python train.py --n_layer=11 --d_model=256 --n_head=6 --n_kv_head=6 --head_dim=32 --d_mlp=1024 --vocab_size=2048 --activation="squared_relu" --norm="rmsnorm" --norm_place="pre" --norm_eps=1e-06 --positions="rope" --rope_base=261000.0 --rope_fraction=1.0 --qk_norm=true --attn_scale=0.177 --bias="none" --tie_embeddings=false --parallel_block=false --extras=["local attention windows", "exclusive self-attention", "value residuals", "learned residual scales", "capped logits"] --init="uniform" --init_std_qkv=0.0408 --init_std_o=0.0472 --init_std_up=0.0408 --init_std_down=0.0 --optimizer="muon_variant" --lr=0.00616 --weight_decay=0.055 --lr_head=0.00549 --warmup_steps=45 --schedule="wsd" --decay_fraction=1.0 --decay_shape="pow" --final_lr_fraction=0.0 --batch_tokens=[65536, 131072, 262144] --seq_len=1024 --doc_mask=true --train_tokens=597600000 --steps=4455 --dataset="wikipedia_en"
Each number is 500 + 25 x the weight over its row's rms, rounded and kept within 0 to 999. Layers, rows and columns count from 0. Numbers have three digits each. The size before them is the row's rms in percent of the matrix's.

# up: layer 4 MLP up, 1024x256, rms 0.0717, rows 962-974, columns 0-255
# down: layer 4 MLP down (transposed), 1024x256, rms 0.0163, rows 962-973, columns 0-255
up962 100:501506461545472497549470479453516466494471455528507558477508478481515498521516495484498497491513505532485499485510531488496428528508475525525505505477523558514499485523488511550488498532460489482487465530543501527482516522502490491500491491555514508530474493515544501530505546500523515500480462476477495526556499464489525484566512472504481457503544558495486493505492502513497459512502484467502485497524529482565493521482542466487487482531517518494504542501514454480495484533515494508495481498532496479454570490528503520497471543504471494504481493516482520508490482489535468514503521468515492468454477526474471547508505474496491488490519516481486494486509506474490506527468494520467521532490514518445523491493502487456475457470490510467479457492559474483485505517484508
down962 096:475510508493467494540497493488484531495520509495545471536495502490518517517529483498479491550498505448505520524498485519509510471508528495451490531508493499506574507465488495516467524511489470448510487478485473491468513490488529495489497562479474535555474466501518449529525478508512475410499509466558519512456494517522504497485482510529477489489522455481502540473530467490513461533509482530501497505506582464505473475447478499478504487473511496531507501491501505505462510503537515501507509496503550538535438502498480495542509522471475494514481529538506488508489472470521524453504502506514495469495490462524523504499493513550496485510443519505500491519525509504479472478475543479464528481518487440518506498511562497526497523496506524491510518480477481504482512512503484
up963 089:521546451540518486514499466530472464490494492493461494541534521522475460497472493520504510470504493494469503477479510480458482545497503504514503529473506501525512551510481504460518511441463513459524476487467542506483520502488504520495485533485536501496504462477527526513487522487504513536496530541481517528533511499485574503474513489525494502496481514487501536459485458482492496510503500472497491473508527472481513480524516512536473505522531536498491509487511478467479516527548514568531521477474487477494483543501519461497493542471484503563546497524502483491465500486461505463491488538478477566503445532455519513506497502488509514490509511466536494502491446489488495530514508510485494488485556511494491498536457493525508488498530465464471504493471519471544546453504496
down963 094:461543504474448463493519514529520490505469497488485520518478548484485470565500478474464497516452550484508465513510476469491501471502517461507495479487519513476508497504486451488532508522494509509502491502487496432515515500500528500503480465567487501473520499498505499471487454523513516530527473476504475508491526514500549484522481477505506472487515503497479525481498472476515591494481508458488426480521537502514513475526511499522510490496460490502466516484519468518499489492496485426516497462458538528494525488510509474491507468529497532504501512544576508500490534467460539521494508512522501489475488502523481504513525449516497466548499503455476549477509519491556528501531482492506520462503514528523503500494520468519520468512526531493491489506487489496548493521498501
up964 118:525473499491499476540472528485501508512461570539504507504553471517502513525486463508545484489491487484499485525517489518551505512458506491486510498510490509508533507486493500525518491527495487517483492518508481506503520484476547521475504518484517514468522475532495500474443466482486521506490504486536504476514471468496530521512486539508443540477465515495505470461469484485514531536484542483557486459482469506510484471509513556464510465553482489502508500536459461491493512462474491500464514515489513512528487516547475507472496475510452499552490534499495511473470515516486496518492532503475460537542528494476478460523473559494500531487458490511539514489487546482526535523500515529487487506516556479484505505471483491472505511534456467552484516463517507491506536538540527
down964 107:489509477509447494503477490533481540535460513541508502515557518495465544523478517517495500492494488471477475511537498579499483564495504456501496481466525477475500484517510494486462519492493495531486501505494417510499494514485513517504493536521493510537499485494553488510522517455490489497494516507539505510487532502534487506494496516479473514463550479526499502472521552443474513526513532464498477482524515504527472481478482532501489498483458539502532486501511465456492487507511451518469504495510504527519464473485465475481529503511500463483530522502513507537504492517512524478500482493491519529517529420475464523494465491549465496515549503519493502537490453480470471516507519496469511457509516456521488485479485508491467492487492484475499509472467481528528472468515564
up965 112:542504548479499527508476486492491491505475489471523517518492488469495509496517498525503497479497521478499493501525508516470502509496513476484566525557553478512530450489501509514472496521544507499475491505564506485516514495531513478532501467514541478484526479514474501473474513509527481472505548536505507535482495453493590517498550484473459484522463522489452497473497508521469495530538494473539497499535489518539456511493499496517480525495483462456508510557475475480535521511566510505538487503540511527513492483457494507512493499466464523477501494482517489492521533504502514516496494461461500519492496524504483471467451490475539469496480488493542462535520499494503503516493485502460506535504540460485516508487489475490528545550493454516513495491527449538515530531499503
down965 102:513559470518456478477514492482487515504475470495476467471542465515548579494488521517507477507524492532472501477481504513502520516515490543460558506478553507452481489533499485504492467530504515514512505481483534461477504533495496473482464515497469491510511482501531475500511552479482507480543493523487468502500465498496496436481494471464521477514500494497518511516500510491472493522517505573508522454487454482446517531485487476448504502542489501490495482557475504521506451551527509480497497464514463500500564481544557491516524523493489501530507513498520485491495544516496522490514486479509477494478485479503503537512471509517497476491476485465497504557473491518479486490481522486492509480485515486479526461527471504477537477448502523517477447510492489522476542484501506
up966 109:473520489458473514491516522538524484485483512468509506507497495500504484551504517520487517465534556472544503472487502481496512508508498509499516512523498446455552522537513494535481519482495497503539543487502484535512479495475486540510496554454504518525568493489528469474449496490491492486452479476485498475511552493489479502553485463486488524459476497502508549488478537493522480501455495525527518517514468519502514513501471475506505488550519494487506455496533530522520507485552505428513508493485515527525507517505494466529496507507487443456521478467458528499479560472459508523482504509488525512495545518506495472459484513470488503521507480445517513474530470523486512460501503525474443487495472472476451499483505497505475478512498528490478528486520459480507472491502492
down966 099:534478508530491491526532483495534507491537465451567506439504518528488499513493485527457512470491506481521523518474484557498505510481535541491505476511481460513455466504529515503510474529503553487496509503498489529500546470505535492508521515471497483444548507471476483546504543457497493505505508514464503481481486463508560501493452510474502503504482514488506461494458483480514480493476531495476484494498458532537489510479511498522540547510537505511504449500510538535508487538512502534463499516490531472463508476495560529496481497507481447473485494462489515492487520502475521487478521504539529513480492492511506512513563522518543557536462473468464519515527497528522482509507516515520464476477461529503494512497521528447510501481477515486518503470498463514490523503500493
up967 105:545517524494494499502496485496499491497517552507499434509498486479543502575515470451474502485487513530518530467441528480525469539468540481498532550479494491512479508458487526501471521518511491489493477502519491526514506471524501522473499556506491518511536499518491490458511564499523476468512487521538508480524474525487517487520468511509456484485472503526482497469536494507491504485505447520512484514508503545470502486492472494526487512535527505472493502516505459475454527476458477505515452484519488515463528487434531542501476514506504502508502499526479541460478524501518483484482484560491500530510524547469483486475489487505510441517541475496508499498458570505528523540487482546499505486529497485450460497513536499466478514523504468510513497513507504522476496507487490
down967 103:553505506496499516465515494511496468513470543492496518471485563537507500516487486511497496461550479496535494479466501529483503494485511487514534470527490513516510484487495513492511498485525513477523530506456469519487479519462494526489505482495507509497515489526482479505477455472513522502537499496477523534461513521512488524494475505496481518468523477517531483502512462510497548487520480549518544480533486463500539544539571497472454490477498491459561491508533533487517521515521510532533500499486521523489520482511476522551500469511469478574478536513523532476477479479489463487523539509485437479524495513495498476511512544484469510483552464495512519502542486477542515488464482519526501507522484518529528519466504526520490532471481514513477513517517506482502597517507472
up968 101:482505491545535498511506502499534468503515484541507524516511533490478501562487505468500473503518478477538511471495463507504518462456501502523472537510493496555431464501457508505503505491523491545496516473494510484462518502488516469469505526514472496525497501507508491569500519466483464516517497520513463498526483505534440514529520488508474507489482498509512517492511484498507516503493508500495529471472543525549529496499481574515468519556484541509499492441524518503535529502513550476491532473541537515498533509494445490468496458522466483494484518532486463494512526546489538517492510543511483431469494468507535511506489503458498483486514492444506479461491470521527533529500514489501480550485525483511493477502488489490495493459502513448480476520514497531505516509536478
down968 096:508512543510460514493521491492508525520528505471547522514504471518524486513461499511528484511497519504492497534490458506463485485500520493524514484548468521473490504496483505538510516517576499534536494511491477551509496471514536499521470542513482506497490520427515505505529490481490464506484543528521508513488517489515526492530532456515542499528502494511498494498494468493454496470480497498466498497486511512452505524559477471520466522544522521475538472554518494495560523531507460486504484500465482498482531483490535528485503554502483546481534562463539509524525511483453508508490511486500475493539482501442459505525505514528531524515543477480515511493544497440513524483473500525463492480537506507527463509539504532479476518510499489484504508503505487506462520474473463
up969 095:471543495510520527502512491503485523499502515485481522517508525507483509493483452483514495496530459508478532538490459497485516560500494501520527509551533476465526520528483512505509477489555491528522478492501493493493524500499528467484488489473502466503499517492524535469484547505514475469490493492532496496495499531463582468525483548498517473478485516504463510521493441527488498477523516474494505520491446512537510510482523540535425441524532502533511490493436523517500539552448489497536493513531500459473506479491466462483482496511510538506503518520500518540483507496461490494481481507477530506500503515501491517499499552516541507467493497484492542478480482481494514463444466524491481529489512503463506505501459478468487467460492540490507479491541490459457495486546507
down969 105:474500549528505477515438503476527484495493487518524483531503441491512460537490518550538476530522486439510499561526538481525538491495447519491551504488503508486537496508506467489489499523542499508465503461468522511485514502507472519476489473548513499497539509549478542543534504520482534505507489538497506518465525550483483435513513506516437501498513483465470485504534509512492492505520481508528487514488545485533504502504454483501472526461499453519462484549470477476487487533531539467520516535498510504505466517545484512502513524521455485481467497504523516517529516493495458490519503461529530478515508475509525471454498509461477549507523508526472482511510491486496511491490489504475490470435505493467514463469500491523497505493506490488477487517496481471494511488498510
up970 102:474477524455515487507516508505529502512487521535483517476499507476500475491485460498521527495474512527486506509524491495508475545515530511512460457527466563487489513483512484493531472523456516500488556509492528515500473486541485520531498518459477539516512484493482512477502524509538459475512503547523523483514479530507494547491511522534493534514499526476470576484454487496504583487468488533473523561504557464492460474499500532496522487485567453501480467477474465498509510516485495496498468520509553471465523496495531560496512517487485536499476510486469527523502526515467461448483512504486529496517471505516512448527507469499494497472503482508478500483522499533518488535502463499510493493530482520542539534488516512505461502480541484495498470508506505499474507513473517
down970 099:506464505492454529468543518451481504435509462528486485505485491547481498473540490511527458505533486484528469508470527474493548517479482499474492482502527453485489508494492523510486512496541523501511497497507499480511491510514470511487501494527450511458550511478466442478462516526518512498489487563497486476510516479498534527478495484493485466531503516483503499471508485488450484525508510527496499508525489484501480541464481479478484493538480504517487513573463526458519439502536476500530486433509529480457466513536494516508488494499443516483479500508483488513516508496491512519482522479473503480522517502512484494498501510430529467513495522494538554564518492504493494450490505465525510477523453506493515509511520471537533479510543454485494474531512476521522507502477487
up971 097:496520471469497516529520461497509500499493462511509502494504545474520510498500475478482473502532509444509512535471486502496474443477472480542519501465497530490455491470510519556488530514486467525545463463502502456538524522541515536524522472458484450476508487508512474514487470503467504511503504520432497491511502498511470507506515518499447491478505502485565499490494545474459531508505501486452550475510485502510497492478481495495506495501492530528489490540432516494497490528495527458504518521558519486502472536466522496507486457501484511504505501469520511485486464479561516514489485511501469530482510529516500518531539486483560482526484519522509544488522489502518561512487521504521411486543501469507500506507513503533527500532477485506471501521498482537500479507469493
down971 098:471497485488517491529450488556500541489531460497472505515500514522473491466466525469543491518512495514509497509526513493509489522476490505462504534553496522499500534510455522469513493516452527522498508495475519457508484512426470464507479524480462451545487482533512499500487541485552512469516445513509499518491515542520470475541460524474522515477512497523517507475504535514445532491510477478467489525493501477510511458529513484484506490466494487455495510506517492511503464446494518470516495501500497445490551547488454517488483521492493460502460475506452523477508506491477499468506489484507486473522527506539507502448518523464440564511494491504474502485511453496483495495486478467508532509473518498456512526467494523495473501484529496470474504542527502479480525480506507
up972 095:541523516511517511492498476502488528533498475517540555510528484451530459486477516503499489445490481519495512494502483493482464493508479518508492496504500514510491534497468482474499495507520530506501506512442486525474487485560519541443485500541465527473490486499459477515539503536528443513508472502496491511490524514429507535548507488538489496478491505504557479500491495545494516501528519510484478493464513521503482534474501517499471489519475525538502476511488546517477524524537523493451507484465477530532437523505482498484475502449555495523538541515504482487491532504510472499485508506563491503477547489480503481507493502492474485503488486476461491522559505551446481511519467496513491504503487487505464489468498468501511495482473465452502499548479433491510492507512529
down972 099:484542538480502492504525473541480498521525522529541524529522491477524525547507528488473483489508497492517498491516544491459500468530486500488511524466517473478484499504493480507528501519479513479474456468513488511481447497482493468494519483530513532474476470526526507507504526498472467487497512498462458506516498565502488525523535513513521542517550485556481500511546539501513541514476491484532458479523492464494496461477506538471512493467514548483478533506445482473507507506480491510483528517504526494481475513469476516484484535502525483466527482520516490430510499522458518540517502439530550488503533474488467525478514482506486509469511495501563517519514488538493449496487490486552522467535504485495487485545465550469494502516517504504482449520515483493524467510533517
up973 094:524522530506528530502513525500505514483542488525513514539465446446549472492507472523477492483512512533527500502533493539512488474501515503481463505513508496535530492501476523465533523533574515483508454494513484519515523552478442486495513500499514517515481489525448479497494468525519501448493474488463515522498481538475544512501460482509470486501484541492533466482502529453510491486482439466505523498517497493471507542459485523486496514523515495502487459484520507476525486523510516462520446497513455507538535528512489457523545525472482504503490522548525502495500531543488477550501476481520529471451498490478507576512504486515538512511528486463527531541467466505506455509491490518508516511520529552485487493514505494482500486509504510521497507472491509493465507492507470
down973 096:534501483503499535434503486509492547513493508486519424551473547497476483494452493464485524524499524472460520498473507521521505502484486496490519507501567546515514505512498491520512447452497520473493436471538517518524517485512526471500475516492515507513499520525514491476485492480492445484506464480509496448478512498468463504547478511501509471470476503470528519541489563491539519485469508491555539524506482501488511495515518514549473484492458528492502522503483480443511503478476473473493487489483474493527493497501459485484534513499535488442496479521499473495528491514480561476505410502502504510543536491502511505487504517531472499480514496499474542499494478474473535491503488513446490511483503531496493530482552483527512485523498479501512499522477496491532498484496508
up974 104:468492522463513495494539489457497503537465455518529468475472462435501491487460525484510493460524527507444493465484519462463518479505540478495495504510498481501488446510523505521496527494569486488503507485508464493449527497501494496521484539501523495463483466520516483473507519488531472481469500517560485545494462502527491507486509459520500498490535517496519486488523468517484499505517476493478500545500453519477437517477496494525490499522470498521475536521549501531458496435478521524507482515495497526542506463481541507516530493518526489462534505503526467525511503510488488487531508496495540518490474534477506471501477485472486503527518486496491500531537518457512490543489460485473494492524464488516493515516505472538492529524525457486518516515456449546530514477485456